config.yaml
n_layer: 13
d_model: 512
n_head: 4
n_kv_head: 2
head_dim: 128
d_mlp: 2048
vocab_size: 26490
activation: "squared_relu"
norm: "rmsnorm"
norm_place: "pre"
norm_eps: 1e-06
positions: "rope"
rope_base: 10000.0
rope_fraction: 1.0
qk_norm: true
attn_scale: 0.115
bias: "none"
tie_embeddings: false
parallel_block: false
extras: ["gated attention", "normalized values", "value embeddings"]
init: "normal"
init_std_qkv: 0.0226
init_std_o: 0.0
init_std_up: 0.0226
init_std_down: 0.0
optimizer: "cautious_adamw"
lr: 0.0009
beta1: 0.9
beta2: 0.98
weight_decay: 0.32
lr_head: 0.0068
warmup_steps: 200
schedule: "wsd"
decay_fraction: 0.864
decay_shape: "linear"
final_lr_fraction: 0.05
batch_tokens: 131072
seq_len: 512
doc_mask: true
train_tokens: 808200000
steps: 6167
dataset: "wikipedia_en"
Each number is 500 + 25 x the weight over the matrix's rms, rounded and kept within 0 to 999. Layers, rows and columns count from 0. Numbers have three digits each.

# down: layer 9 MLP down (transposed), 2048x512, rms 0.0278, rows 371-470, columns 128-191
# up: layer 9 MLP up, 2048x512, rms 0.0303, rows 372-471, columns 128-191
down371:561518484494481500537513511511511488485502469498468507494480526483514505505477479518496509503496535497506489483452495489545503486459523466506512489447518513501521529489512461558502495500503535
up372:470508506490532525528550479503484487480448512498469523499515571503521498523470511519511517528512477497472484472529472518508473520503495505470488502529499488490509510472446544487512448508513533
down372:499509529519516465506461543533524556462507456518451442529515519523482481482532545501462449482485508455535541494469506479509521537501485535543473492539474481502485508451496501441482477503546538
up373:548476467479462522518532538506512490514531502507507471515456439509483514496493484458461501531508535460508480506465512504504535504535443496510496461508500483489544491491497494541560495522520506
down373:491511507498474474476482534516512481500486530477490513488476497539469513508507476523501511475480524494553461489478481537518478441493495481516508515505488485484474472488510491507510487509529514
up374:528450498481521495515462494570533486453517514488512508491487523513507559492520519485466468510523493484484492496474505516484491514501491510519478474552500483513521519525518501524513522462481469
down374:509483497522487497450536475530477488472491447510504508512509536490544514496497504457473527455466536546472453520495474463521517534489508516467519501512489464508492509518490480482500487493481488
up375:531487505494463518462482511470514507492480536513496480537508510490516494467470512483493484499497483473465472472503467501500523502476481492450521485508490490558486469498502500500503500484520481
down375:514461536493486508477475478548501502484529545481454508463560446486530514504512541522514465514505478513510468467464495492540500544504514525495506489523466459476478461452515489552519479476524528
up376:462509487508471507495474523496530491491514518473518506483498494488499476465478485487449515478458445520485490520528482474493544547556482514502528479498505502524508495473536528474517448531526508
down376:518514484493489502514504509463499471482521475502493516491507482510517477524503533506528520500505487470532515495539524519505525520566486496500531502462463483459498515513488479535481498495495494
up377:516481504482469515481498489500517503519515512457503537504489512484510525467516498516511494506479548515511515447478511503492497478509511492458485481557483486517528507516461508483552518485491505
down377:544501519541506526501506512483495478471465496506498529463479503500486538500503516508498505503521507526529503509454501511523516499477518496479503507530503512495472480485480490554550486540520474
up378:494453484498531456539516499519487480505530543540513513474533474462512509486498535447528491498524486509517521558494495529530483472509490476480558447498497488479516480511547481517515513476465475
down378:520520457528523531525508473495525501497485509498494529537501532544511533510496519484532522493510519501494458487511499465499487498506494515466505492470505533512478489486541491489505507500484491
up379:504489496535497453494462501468514508491497521453527500519476517464506524504487450491533468523527505481464530528512529464523543506526499505526539502507537445522521523492511481478537492516477484
down379:518484514521496559465447505473493526533541496471523457518454507559525489499485497491495589490500497472520502535501467494516538543540503519527532475483483498552547525530478472500497489502524474
up380:478443493502527471500501465531529493492518523492495543494484495536458487441481497533508485476485449474523492437469534527483489455425465527460527529550513515479484533460473545523517449487531536
down380:506465529463491487461479450502508499489494555455446510475487468505487560494483495558501469472534505529474453448491512564523507468476484528512486509537508555550501495528469509506512511535483539
up381:493482515466515450448542564456517494515491523454511505480511517482505544484505529535458532495494501531481476490515564487474531500481502427518461488484503507523486515508481489501489497512483464
down381:473490471528519490438508507493485556513463485456502473493533515487475503514481485467483495506522470458496491506575560480487488542500503473522531482538501501536509474501454470482480469463501532
up382:532507488498519489515508476515492526499557514492537487494496487475469544510493470454506496494494495516504509544481543481486499491504494475537472508483503519481502526527509501510518426493502510
down382:481496476536511537482505492513497489480481511503515499548523527523507520516517482484471543485544502514499488493484515512480494450467487535499501437519479491543477497506506527532498512493532492
up383:500473508554516491525526496510510523520505492516534483503534514538540486490516488475504441486519465516469516497534531497517486486481502432528506537528490466453504494489520485476476519497528509
down383:502511465482502478504459486514556483495472533517454527518514519475537484532502472524519521510469462510487494517481505505510474497490532504492502525530459517512504507486465439462473501515477492
up384:508485466546502470480538492498497540534480525515496464538523520486484478491503484495489443587479513464520529458496488527454547489513489479526492530491486485500459470516461506515495494518486505
down384:530506479487485504543521523523522508502486531505456523482516472504488475475488521503501512504517494488511490498532438485523497499509534503501458493505505506502507503490499499529518482498499531
up385:514529499505502490473522502498469503547533533488509458472483455501504494526481541461491447523482461478503533535532525535498525471478518462532504479524502492514491523481469468524498480507459508
down385:513498529503486513472491502466504487537543474466464471511529486505485487514490491499517475507504464456533510561489519496490519525498513498550528518510438471508501517519466545548517509523504501
up386:493528518468476494513506508489479525502511499510525474507503497507463545496490544491514485520450522524476487523520521470484540521509540531519507501538557459501494529515460507483523486495458485
down386:544541521496544503493491465508511526486501492491545498545435470497449527495516494510466554566482496512490502521521468513539512488446494523483542520463497527520515517489491519479471496483523536
up387:563503511504502461514521516469493488521490573488518519481514513504498503487513497472491471520528519479474490462487527493510487492497477471495465495507516525481489506528511495526532544486480521
down387:507504508542477505490522491535451496514502512538491511537527518494520524485539519475513488501518554543493511482507477473492491474521519485485524496474510519506491456520474504496509504522482481
up388:472522506495483481488515521466483527493479475462514499485434480493497506495467465507503502481497462521472514468462476505465482514509519482508534532516516474490512521502509513500457493496456519
down388:477522510507501502495517472496520482513499462486529500537503493480500500488481516505533503447506489496514469524451484496525514526485492552518529480478460515474517500491500480497490469492555506
up389:537500492497478522473511471475500514515523497515479530488522504522431484487486532505488490496496492475497508480531505510495541491460489497474477522527475502472548480498502520509471515498516486
down389:528476486500521476473489495475515523540568507527492521519508566510465471486500547517528519489481509522495489497526506495511523469447489486517459494539481510492461487472509514479510466514500461
up390:498499527490484503484495487502526533460527535492535481503495431499456506447541470518491474536512492482515487476482524519502468495508510493484497455503468490486508435520462492525469521460538509
down390:509485462494514492509511476483492499480525488477481523507472437493480483510533481514509445478509505501505476449535514459481502529468487528524528511465506537476497485485467519489490505507461490
up391:519464527506489541470506513538550483483469505533501520527526492488476527516532513531520507512508505477482509489493492504508528481496497524473448489519526486501514465506468537485498493496507489
down391:501506512477475473465491480505503483502511503517473514488513478494524504513524459520552487493495520507484473512515489514547510480455537522480461472466496482496508513532457489517513486499437540
up392:500475526519535508476480483493497513477529513525540506492510509496473466501506512496467495482443445505497468472483521464507526485542487513521492484513539521501530491509503512512457437491474523
down392:489445476513461470488506479498502472492486515525509514463502483477499476499468494492514485479520541553467524529478493520469497459505507509496489476518496481509497514514506481513563527486477518
up393:500519546489504507514498500491518489470489493494503509499511458471469500474527459496510527516542450503517543461508512455488522506524466503497548501503535515469508487448526479540518470488501492
down393:485469502501545466525514487449493482517537522500500508483501481524505488506509474510495487533460567461503501504550486484473514498512473466465465491519498469500501479496474486533513490502540458
up394:536500468473507446467538556508510477498505513488480504498569493495472500481506537482455475489469501480479507494500498511457540510523468485514453514509478447520527485534498512482487480476459498
down394:452496480488504490531500488529485512505507508486477468467517518471465510471474509481445494506452520481506511503497465533507520502477546490526488506505496509507469464500525511503494476494494507
up395:463512493511503499468454487477475530496492511512502515528549479485474489527516498513493502520497507516489506488499486510515531501439511474477482489472546466505437518509536502485492487529495559
down395:452490490514511469538500536470511509458512476512478482481510535512470498515489500454463474506503486462514448507493522459475490533478453526500495462503511553474513518483433477519498489487499467
up396:530536532500477479476522526439514484506499561481470441489504515484508479486482533515483483539527505517499474496513510535495509448462498508485481522527532490463490516523512550524501488501492476
down396:487522501536481498523495495492536486521505510488481503481521467471493492500495488522510512505539515456545502495509457460531451485509473520537503509418441515523489500469546556509522544476544486
up397:512518522484494549548503466497503528502521557474508472473496490538495497517509472536521437511481490501509495514528461526535513528445514536490521505494472510512526513475492518528493468521520481
down397:495494460547467471504480513484495498507490480488480576494493499503498516459488478487465552522500478476545499525507510483468560459491476527495519558521487434505505500475514505460482503501500501
up398:480486475485496485505522520487505490468532517512521486483489501518505539500502561485492515486537510501523519477452489519488483499504496469532470477500485442428504512466524532518485500462539520
down398:533479482498489498515497534469494492468477507494530488531446522502507531441493511526493533508476521482491506481527489472552471515460517498513515513510515495469499509498507568522476474515485520
up399:527473466506530516521483483503487473524561496499503479417521476492508484528537520520514470468505521462515533518538489475514514497496481498501499490506500452506462494499470507554511507511497566
down399:495502463486496502495530495480498518510485476521509481482476499518544511524508475509496515493499487495533518492510458513490534493502497499532501501502542495488516502492463540497534536458472497
up400:534461468548495459494555477537497501474515479505553501500460451490479480513488464478489473513465508485493534505520516467481502474519496465513473478528479507488430474423519493503458514490530491
down400:479447519442449532532531478511532524494449507509501441507483475576532530596544538497500499498458539519577447497465478548501509557505481471539486495521502482502459446504506530480514506500467546
up401:539488487493474504506530475470503534456474516506487467544520527507521560504506497541500447477503494476481503523534523474541466458447498505463509521503535530498517529502495491490490489518508497
down401:498507495514546511500462494515512451509488504503499510482517522514508505467504523455502553528511528479483478462514444492505527503557496504476477492492535494512484496464499473503551507510472494
up402:473464510497492491488516520480460481545491513478507545494508503492474529486474519504513468534486535519482531484507506446499535498526529470493463485460502455476502470496498466487499530515498502
down402:515491512523490519508467509493482480484510446487430487494551521495494518532482480510445529535525509490505503505499468480478513497518495498495480476468501482488449501513563449512459498542490521
up403:520508530564512443511522475493533544523523480477502525490475493472535484442530491515492493496470460518517507505502509479541491496441443491527492494544601520481472499470483523436477484477507499
down403:517564526468484527481490506528527546523467460490501539467479515479475523517531474463506549441521467479523515494530478487555506491524471526527519497502509496540519509477500533452496484462467437
up404:486524484496508532476507504480500503510512483500486473468493510506506515515497526515472525530495534528479489480532496529487525481531503529526535500484495515514514452479477522544501500513492499
down404:541514515490531489469534518501532566495462467490521475491505525501578455502513462506477491456440515508515489512530439525469518503487504521535505524472487519530509495489447524506514503515494523
up405:534534465517508508493522510474486504491489489478483469510535444474475485512440492454487517504466484477505519468500500506468506513555489441501474475512479446458505530469486495512498497467532524
down405:534476525518536439516488498459537497521478470505542491501487481426516495474504481517494493496471522510488495478519510471446536535535501479510558503476488465490559529509491505482512499466483504
up406:515519495520523481484504487456531512492501520514483503462526529522505498506507431506506505503525483504498491532498517507521508497465498503496484493526530492481516521507487481507555498495517555
down406:504463504501478503463491530510480501515492491478522500481513544536498490496527510444477484479504545528507454496485501494495494515504485499475464493512511536518506526509484483468526500496458466
up407:534493543517503503505495490511470527508512529568469457515457496501514480525484520506504477542509511472482504497509503548453490528506485495512436436512520490530513527507512485545464520500489531
down407:459486502541527513510516500497443515516464551519478489502503449546506527465521486511538495514480505513499551514513524520553470483474517485478499498459518519536491485513534536534534533494496518
up408:490490473490574516550485503492515519477511507521539483473461490503534544502503533455519447511505511497489467499503470510534562503498490465489488516516518502523478425467520517545496464450459468
down408:500501452546492498516503497456509535482461514523438500492499462542506491504492546473458529508474514524498503507511484510519453508496512567495485530483529509529493444516550505494532541519518481
up409:533519478531468473490486483533494502500499511491488512509489462499510475455505537506502517492552490508454457526461524484521507492505525467494503465520502444486499468430500518486505506493448553
down409:457553540529515537494459446551491522499502496515519503510510549493487514516548477470497482505498493457477504456527532457507501528535518446512501486460508490482536485485510488499541465528502487
up410:476500517460494453498526513516496489500530459485495490451497505535489467485513478502492509502523527503478493461481505495480501495487450482480479542488530474532496549535575512482493436486522486
down410:483457540510533517542492491460497469538479531480503485539452499503505539500492472492508514546477484524491531502494506465481504534499509504508444494458538486478496486521490532545459480510477527
up411:523454478491519477518487499502466483515491470518548550497500479492528480522488492504488486514498464469511540460499522515483480521493482498531488545511458457499491505435491509462524530474498519
down411:489462494537481500479545419530524472480466535530512543480507479496514478493534495478534484541473483490455511505558510541529514533475528519509498485514488507496498485523494490533522501493487469
up412:518496484466526464547500483462475500510487494508488493448508518497476523473486516473505528488482505539529475450527481494527526467494483464494473546534499485528462532516520531516460451523503497
down412:477513489530507456472497519487537527500490512541503468497504508495498455493485504514510485485532504545533500497474505520526530511502483490511459532513486485532531535505514507511502525494489474
up413:548502485531502491499522521503534473480498532510508530476469494507469512482553481502488518511512501536517476478517545464499514503485434488509493532528495524532548450462555503476487540487518499
down413:479512487494517519455503488506505515497483539483505482533493510470509508502528528495512515505495540526509461516508476517537524465488485513480517521528434514502514475494455493498501467499461498
up414:519509546520472507466496522512504478494495501495542501483496535505489539530546519487492520494455470496513454484481515482504513533512489504533484472469481539487450494493560512507523469514502517
down414:480522519514502558459540483437499479483504499519514483534515506506511454481522571530484485441461480530576456501481507525480500519499499513490516524531493486482497500494541495541464531515486534
up415:509478469468556513477482474491509543507484509484503486506513514526490497502487508477473514501464508491498537493507543519498499537490536488473501507555548497475519507494487507515488524488482514
down415:492457488466463500499473527525502511503531504505487498465516484516481524515520466531494440483586487476491478491525496512524533496512517541536497524485492485510492478484478523498514531485479510
up416:480510503518498483527559518490515533527481522487497503494494491529500502518502482504517492508463497485492484508488505513492510492468472480469483505514516499488504507491502470478534524463546475
down416:504505488478519491477506473506517491524533507508521522506482508534439515484502498473449497480509484494532496532523489448461489490478502504490511524492469503513481489472517498490486504511506526
up417:429508502505546499509521465474519459537520498527491526478528464485473478493534504467494493498513488505500503498496548549479446472470528524547470509518481462459504491501491503515491540573517490
down417:532505482509515486520518561491444514487489524512510520525440519498477495508543515492471498510519506505512530503459496508507529503467515512485451489493478533524460489510491507479482479499521529
up418:491478477504471521505497477484482475522521509592525547480538461455463488495516493496521498507496539486482554509530534487485517523485512511529502492488490483493515495483488472514493506544492518
down418:497495500485523541491506521528545518463485489529527539518497493513495446540508510546535531465512536511534495506493470493526510463495474487502468486494474475534467488491448486533494507513503481
up419:467524520498459515502482554515537515506533539527491514505530498488496497498488506446537492523533479512500474491465463521493484521540504510452500449523515521481511536536518499488523496526446482
down419:471529481466483531495475518432500524509488523504512538521502506482549476493504449498539453503510518439517509438502521557513532522491516514457490474472493492493472479484455498457540507509463499
up420:441491506488502534488508501506458490453483548513499465474519423455462503514526526563488486501535510517496516493549449513484499488512487524507458458509492493507456477503532520553520502517497512
down420:465501498476559532552516422506505420520528524455493541498502528483499504500485506475487476498469509482505543450516480517486513543496532589495558502507489532514472538495458545505510479518450447
up421:520540483528480503497512522517545455463484504491532528500509451484489502513489510513513499483488471506529520533503502539501489472522519456519488503522474490500502543499458471488495505504484504
down421:548474536513525520499514487513514522454533516516510513542479511510478526522515482497551526523454508543524525503474498507494459524494460503495507556477510519476521498522524497510499484520480549
up422:508493512500490508494509515496513493503496504517510508501496508496501505488511514493505493498500505493488497503500502486511513497495504492495501504512514498486501501502503502505498496507495500
down422:499493496505499504504497509492505495492496508506499499499499501514507511499504491498492500498500503499509495496498499490504497505505502507499502505505506504502498491514497505505499504495508502
up423:523514491497491448503495489475527565510516499523484513468505460471425501509545503466481485504457506529450544474485487536534504461494473479511502481537539500504484491503519521497495479516483488
down423:501530547523498541533483435486532473485434529528467499513494453458482460515490511505505475433523541548517518509520487495530475496507474505503522489477558504520468500529523479501525499512536520
up424:499463476499502490515538480527487477506484511495515537484488459483485475502510527518546510480521494467467516501522520507484484520460541519470520464484481515508488529500482493542485568510448458
down424:510489446495510472482488492505455517453565497484538459489511526523418534522515474463483449499532461530501513471541526477482476511474518480483495503556510547507518478497476524484525458520475510
up425:504476480487505524469490519480458512508521502479482504492475537467443533484479480546501510532501479517500532481506493560488495493509491469479533520529485489473525507463537470489537488507513498
down425:522517555439506503500502504468509528519475465462477543506512535514473462516433518525528538529514453496498508527482512515478474466507490481482502486523495484492523457477519513473492505500555498
up426:516467508503487502522526540506483524473502480462529465508516512510483516463509521460516510542503509511495483507475510542518514494521465472495495524496527512463501493491481501496486458541484508
down426:481474496414483564516502459524502512464481452463503529500497505546504486492493459501509525475496507506485441465515502469478477523480482489496486511513509502479450532523524497473501513465499533
up427:492507475458508499498501513530470500500512494481506532483465466485462524492502461449506473458485492522511504491489448451514491517514485528480450478525495504524486532502495500509505480461454503
down427:512472492524549488513505480466538462476474484492506475478489496513514535525538482486508457516525497513485498514516488498535495513475519487515525494474530510478469519532500488473525511524550507
up428:494518491498501490480528521523505499472520513474467503472476444535487556528540486490485497486494449455486515520514480511489528526519502501477478475578472465464496498512492516500482508484469478
down428:558471496521492487486466465433518485527459492501512493485521536504526467515488499489468518524524539541505516493461489491476473488488488484475491478452509503470478485534521447486494478482486464
up429:506456467525506482501486529500512425483498539522509532520509475504464496517535546504475496520490491508505505514462543511483527487480502474464463495482487487465529508479507528497501496539543524
down429:483509475548485438531499549506547515484479526520503537533457518497511488476502487501504501526492530492522491478484472509501501503512537506475473476505508531497501542468496535511477521504514498
up430:503478480504525482496528540521476509536516549468528495466516540516509489501484497512488541537507517505472509470494529508485543456453504504486487484545536511467534483482520504519486494489527499
down430:521491464454506488529478528487504481545495586509530501485496470513524507532470495500461509485483481533492491524474503506485496516488491523514480510534524513483481462493483479510492511532508510
up431:464475468527491473486426506555510505502492530460530503486514518493476510510533472491495490504506480471497507460506526542528490503490502466495450516507515496532521509512459528502515521450508521
down431:469492496484506479512484466502495494511521529527500512459464503497492545515518485466482483477487493513515495504494538518505484518488517487496492524520469515536540480513489525540519511498475471
up432:490460483521514502522510517501516485475478495479544479477557520471503477539501449451469506501500466507495505493506472449503483515454507449517481446486513466533478488447498502485477459513471529
down432:512521523476521495461527496493490528473500520507502449486503476472544462569529508549507465483504508434494530499445509486520502472548444461523487480496512485490483512488465512507499522482505495
up433:500525479499508469477520518501506450498536477526497502441494484498516515510534538503461559526493482531513469529487454493484529476469472481484521531536480428480502485491489513479484473474528489
down433:519517480542521486514481499537518544500494473512493472504492514500521464510469500504515509489458504509512510468513508481509470542512496503475439503484498483516519539499475538510509512484538473
up434:549510395449522513488456526494470462475500512480479556509505448526491553446501483431541543512531497453494487502493503522467520544447523486488487470450504459511442464569494475517541506465492513
down434:511552432512474432522500505535539481517519516479494510489484479539503503516496527527488545517542502443533554523526509502508504501495477480503506527513538510487468538542479471535536492525513501
up435:489514489485473449492507504503493525473477496459506491489495505524508534497506453524493517517479518516465483524485500477493552548506542511500500483530472503497503503481486532536508552462458487
down435:462457495498466517532447524535494492536555548474479490476537473504472499487468536503505532533467475520537491496509485533481523517493512452518536544522484511489470500488503511510521449479458517
up436:486491527515514487508466508481473505475499555473490516479514422468495536501477496497515520511504465495503491443486518489485505476492453481446461471485500481434446467520484534513465520546497496
down436:539490532500506481513496489493442540483545485518501480501499455515472502507510477544517508510483546511492522519482478487493484488486509464485479523487479491512506495512513514538473519498509482
up437:533472447522549519492486500484482500502503511505550504478504484513502471504509536487531444493482485508494513518508521502551517490493498488518444533493538508509517511508491506510520490524482534
down437:529491499511518501499521502508511490509510504516524481463492515524518475506470499476502502489506468470493542510549558496477491525522521476528525497551511496515489547517496460518549495479493499
up438:467520503517475493534464492468532514492517475510504516463475506542475529494506490490473531548539507523488469551521426528477503483519486504489473527497546479532514487508500523518511483526543522
down438:483455454456470508498483495494462543485497457527461510518497484498489492541519465473503486509535545483522444529499532525524510558480527555472492559536519477569455505485464485551521502503487512
up439:538460462534537495484551509507486498501483510467529481463484514539486511484461492500445526499505462506459521478500526480495511481512480516493502465498584483485514496507510529477480513481540515
down439:517485469501472465529456497456548507502455497507477500486578550535470466486480526434484511497475480506465476509470534488502515525461480495494519540512566540531534524458509498484507491506458494
up440:528499483486481519472528481488521525425467501499447468474473497473519553459499511502480440516472459509486470513492538488511524505474460486512501460491474493438446524465540536480489522508493527
down440:518519480489488492512493528489491495538493501519525474528508545513451503433453520507503531517514502525542488518526469479485476526536512556508525474493492527512468511522501545483446458502566450
up441:508492495469531520507482539466515529472490525507470485510466469528440564494537484489461515519471502492488540508508523525472496551527470488458482453494558491524475521535522516579507466520490491
down441:513451538508515500580474530487501516533500445503464531510517535555452499490502474498513522463519565491507494484492464541528514509476509482501478510416519425486486479495466541554499517488515524
up442:535444509569517452502527520513490475463500494493554533525482512504454546499551478496531515474522524550492540513496510460489518499497455511456433477513517496449485496514493480477515451504488482
down442:500449515537453526471551477534425500493492488474479489501441542475490488495519505524482490487544494543476488485468526489530551469458509472495492547521494489467508486480493499481492489531498516
up443:507483523493508510514488504504499509452490508501470525524463524526482487473486497469508511570533502480502465492516503549476526523501455461503515545502511493509503457514505500485527526498503496
down443:474528486524500493488479502521503499539510474472520481504536507529497510510469514471506504485501497507523530513502462475534518498480480484443464507550526509538508476491514496493518507503483497
up444:523458525553516509524490488490496511504461490495522541519481511495496531491539480548514509504496535496453540472493505468551493506510485515463477531524501524488529470508478464500490470493520505
down444:518486492493483488492488522488479517496518438473487557530454474490490528516517471525466541497469503527527505473507464480482472511472517480473479508442499494484494492502488496466537529530507503
up445:489476469541493490507467481491516457463524500466512506494528432499500488496472494502517468543477481520502497516468498518485522522486508506456446474477526484498460549461513528544497514521494526
down445:488508508532502499490504482504528496425492447503510467502454474456498472466491522523514455512518475486502544496481551479537499553475505476521495490547500518519513511512524530495520507528526518
up446:517477494487540496522498511507533537491485510492517536477526474526510470506506535539508426516470473502479556472485498496542492508540501535533519480518522483492516487494480536459519514509478506
down446:446458495490579503497502467439480496492463524535505510518535474469501475531513541505470503547495501474508518518500554519505533519505502472519487473493484491478454465551491539531456482477515536
up447:523505475493491522519495541541489509458528472490532501513484480471525526489473491486535491491450478531493497484504496482464504469469537511471496513490496489500521514506486460519518499506540503
down447:495479490485528517503509506491496514537515495493528506517532498467533482525514498498514530498494473501500511491534489498458508480515540500525560543487522494488493495506484482514492463528498515
up448:496484486538509474451505505508521512473490513515572490479522478439502526434477494454477481525549487467484463465467491468511502442441455513491455527494518521472519526489541550488481498493546465
down448:475476504505496537491466511483567533449501536483528482440490451526517451524515496459453501546479514536467497499452516509498477484472540549506445522477497487463474449509494523510544513489478491
up449:524489474496516487527490483503477519491512480465579506490462467522483486469545445498486496508545471518493508502509508508505486468513492507471530483514505485522514489522499522538523474482458511
down449:527512513479520505498553497521473494488486487503487512497517472493503489518522447526531509532474487509512507496472503485522475460507483522489497516509510447491520472527475471486494521459499487
up450:483510526483463498518530521499497524523504476533487486502501495482510485523524546469470487498528489444508477519495507500497520489526488512537534523479516461518501523484499513506529484484480481
down450:519488541524517512520497500429514488478482477485522543500484483516474524477519511528531520456536515518482489533511512473503495519487511530461535511497463524519576465545519561500468526505502548
up451:493527516493499498505521519522499477495484496451501499465545510541509492501532531519518461514479527529485490500535467493520538506450493457497469517518523494465483554559542510504458490511499479
down451:513528548494459468549474500484483514472510508485506469496515532526519515499482500506490511521496474539475510536487476496520478481511490499537497528490484479483491495549519425504470491484508537
up452:479477501508504488450526493453478441491495498521486526473529494493470491455448512522480469474478483527486517516481512467467479475494552455530478426466511475475478534513528496526452481521520481
down452:496519529487460455492483506492510525512522483479508486481473507494525480473486539488505537449505523494512502478498483495545495503522528495496491564471505495515525544473518491530485511535496475
up453:534493443488511522461451524523476495492501503543554495462465468510461463518485512523480526481505474461466530441460453511517519518469529502453531510488469428497415429509486528545513455556503499
down453:519458510499471452508507537487531499527516490552505476520506510474515490499505413488466514524484461462490539496491449514530523511452485487509495495490512497481507499553538500474512513481494515
up454:503479468508464489499486504469493502479499514492518511478525462488480502490468567524482457541521513487477507478512506537503516506462476463493514455539486469515454464543548491523485508550504480
down454:455529460496421493493495505478513468474508473461491521469502467500502523514488486493495534518498498531488507471515484537502548501502488513548535507466520508579537521527487527490502497544474506
up455:494507455481527495518501521519516472524476504549470535475526508475504486504518511509522471524511490514475519480481479510460493544523445482466533524552540513518473457449556485459498455567482467
down455:489515476513489496502554462529507466484468492470489477529521494489482455506584493487503498482528512474524494481513493493514507529479483514473513519514460470521523480542527541514483550478471531
up456:527499518513502471486498470480453492496544517522515483469504447507488534499531497478512510506533519479515527493524466512476519503478516499487503524516475479499478448466482514546492463467481510
down456:519478472487516488479530549509516472460561481499488467505525491481519496508438508490513500539532536524510500567488452494516479478523504505506520481536492507504508496500485498458564502508474480
up457:534496479562478522494506566573524492464488502504505489507461479510495482528508456505473516528464465507481507480478488478499508490441492538463497470476463485481505511489493498553484470544507515
down457:489479500508503518506485516489498483484535468546548479528519480511519533491509499513524523459486502522500482518480553487467568458447532482467483500505501461512483500566463481510520507457479535
up458:529515506521489545482462494492522548499474489447454519510527523464471506479551511494521458538475497526510520512462507504500538488454479561499456485515506499523467496498448493505556481504489523
down458:471543543511476492511473478525508494524490502511482480500557507524494529512531503505528464488523521543528479472506490502515499502436487509442476518503484493504476509509464496508485499485460503
up459:481503498531490508506477532460521492499512508492532469459508473500489524524552526463506472487506505498507512530504486494529484505491521483524482529489443496533517526506490488481486512466469488
down459:499515508515484497484539504518502490486510502530491488498485537518445525481523455475453487507492498459481529495503494485494520512538485519522503521517543491509485499465488502495486495512500503
up460:514509488512504449481487508466538563545512498533541544523510497516516507460522488502490462505535477503496525563493518513523525486526499506525473520533493502507537490475480469476522510466476488
down460:504500500505521541477458519492516506529458508545527559468521524496465444500534510485506539510520492507526485504426525504560537507503491509531466461441485563520468501500506474527523504538514511
up461:491484464480480520468476489499483493489555513523522543487490444508503507526491506536494494489462529485490511530493475514515502501506497501503519493488490515546500492474465493504506506540495524
down461:488470515510476468512474508504547456551497530467491514524545459503496535522534462509498502480517506533502506447479509489486502503501507456513519535516494498488450513523513512501461486489519505
up462:479489512480508525502482501519505518520502529488524530475518468542468470485496467505509527504490512500486506482501535504474489512507506474496501457506531525479474489543509484517512482501464543
down462:486546510468470507548513473489515511531521491510466426498532544494547533489467512504462508487476510505482460509525516483501500539503482467512483489497484499543521519508504519528488481504440489
up463:514511517522512515507504476493478469470529512519475514481489578513486540486507482514482509517475487528461507470494514498481478452493510426479482528525475540508471542444486501518481435510506524
down463:492498543522505475501488491479503495526497481511505499505500462540477539489496518472493450527473560482476533463520544507494541509512493512500497499517527476522470473508521499517481523525530505
up464:520506490549564495506507502519485506505468524503522510528539502485521484506468489511496468505482474468462500500485538511520502465465512460486484505516499471517520480496463525493605524552523503
down464:488523503481499520498535516514494491483458487490557488509508473462520490534527498475538466496495465461472537498459519451518490499522495453517517492497477495463487542480438558475521510479481510
up465:521446426499493494500490573470493440503482568466509468439519506486475493503502542478476534509540513503475506490494493492467495532475461508515540449482495504494499506512493519485504483492477533
down465:524508485519478489484450489512531493536474557491468483469567497532528479495485520524496507501485506497489534469500536469479490524492486485451505456484503529478492509503491515492528526489474427
up466:525472457502537517447563556501498529517507523477484559506495474493475494489512514541458473501523498530493531401500527479508532502512503462546478506548506502508490505470517448489450491515541479
down466:487490478494564501526505497489499489466492497503463523494500494537511497458488498524474464546525519475509543447489528487516549493502513510542473513544550524472493471538466488497526521522507550
up467:538493533479483462499508488532458527481497491491506494526510516525515490480515480476487488497521473429507530445473535525530478492504475506494529513511489476504480492452530506469510492500535504
down467:492477498537522514539490534447500449533501540540501527478503486470506513512512505486504458514471483568504508537518474509494497513512508522523519505514507483517506518524485478522544489489487501
up468:498483483498495506501494515596490495478521502499535476507553484509497495533498453496531488512521470512481500491516501515529463489474507508506509453463534499436517481489522459492514474558522488
down468:529448495493492494433532528487463520525505468468537501513498498479521493539488499476457536498477489529504486455514525465497535491435508529550509485511478524488505475499498507512507504464494468
up469:511472494539494516506492520524525495501504500457549482456536499479518499521484478497500510542491469519478476524470451516494566503479482445466465486518508517476483489454479543501512502501460513
down469:515464485507511539538516463490490507503522507487484488535453482502523499509478499489491504489473470537466474506473461503501481493500496538494534503471529491495529444502484499519492468495489517
up470:487467537515481515549563493492510456469533535511485483449524528500497533487492525482505476508492495505515482519499484501515514490450522486519502532536507495488463477464486461537479460481492467
down470:493525491497533539469492475482509485535507501542450489488513495508514484500529570517523508493490476505526482517502487486505479471511511445468519487507476556471541510489494539493500491484539482
up471:514499529485518520489471477523505512482495546526518502506507499499492500527502479473517477523509481462489510481507462492466505471538526518493491491528524475515484505474545534500475482480510496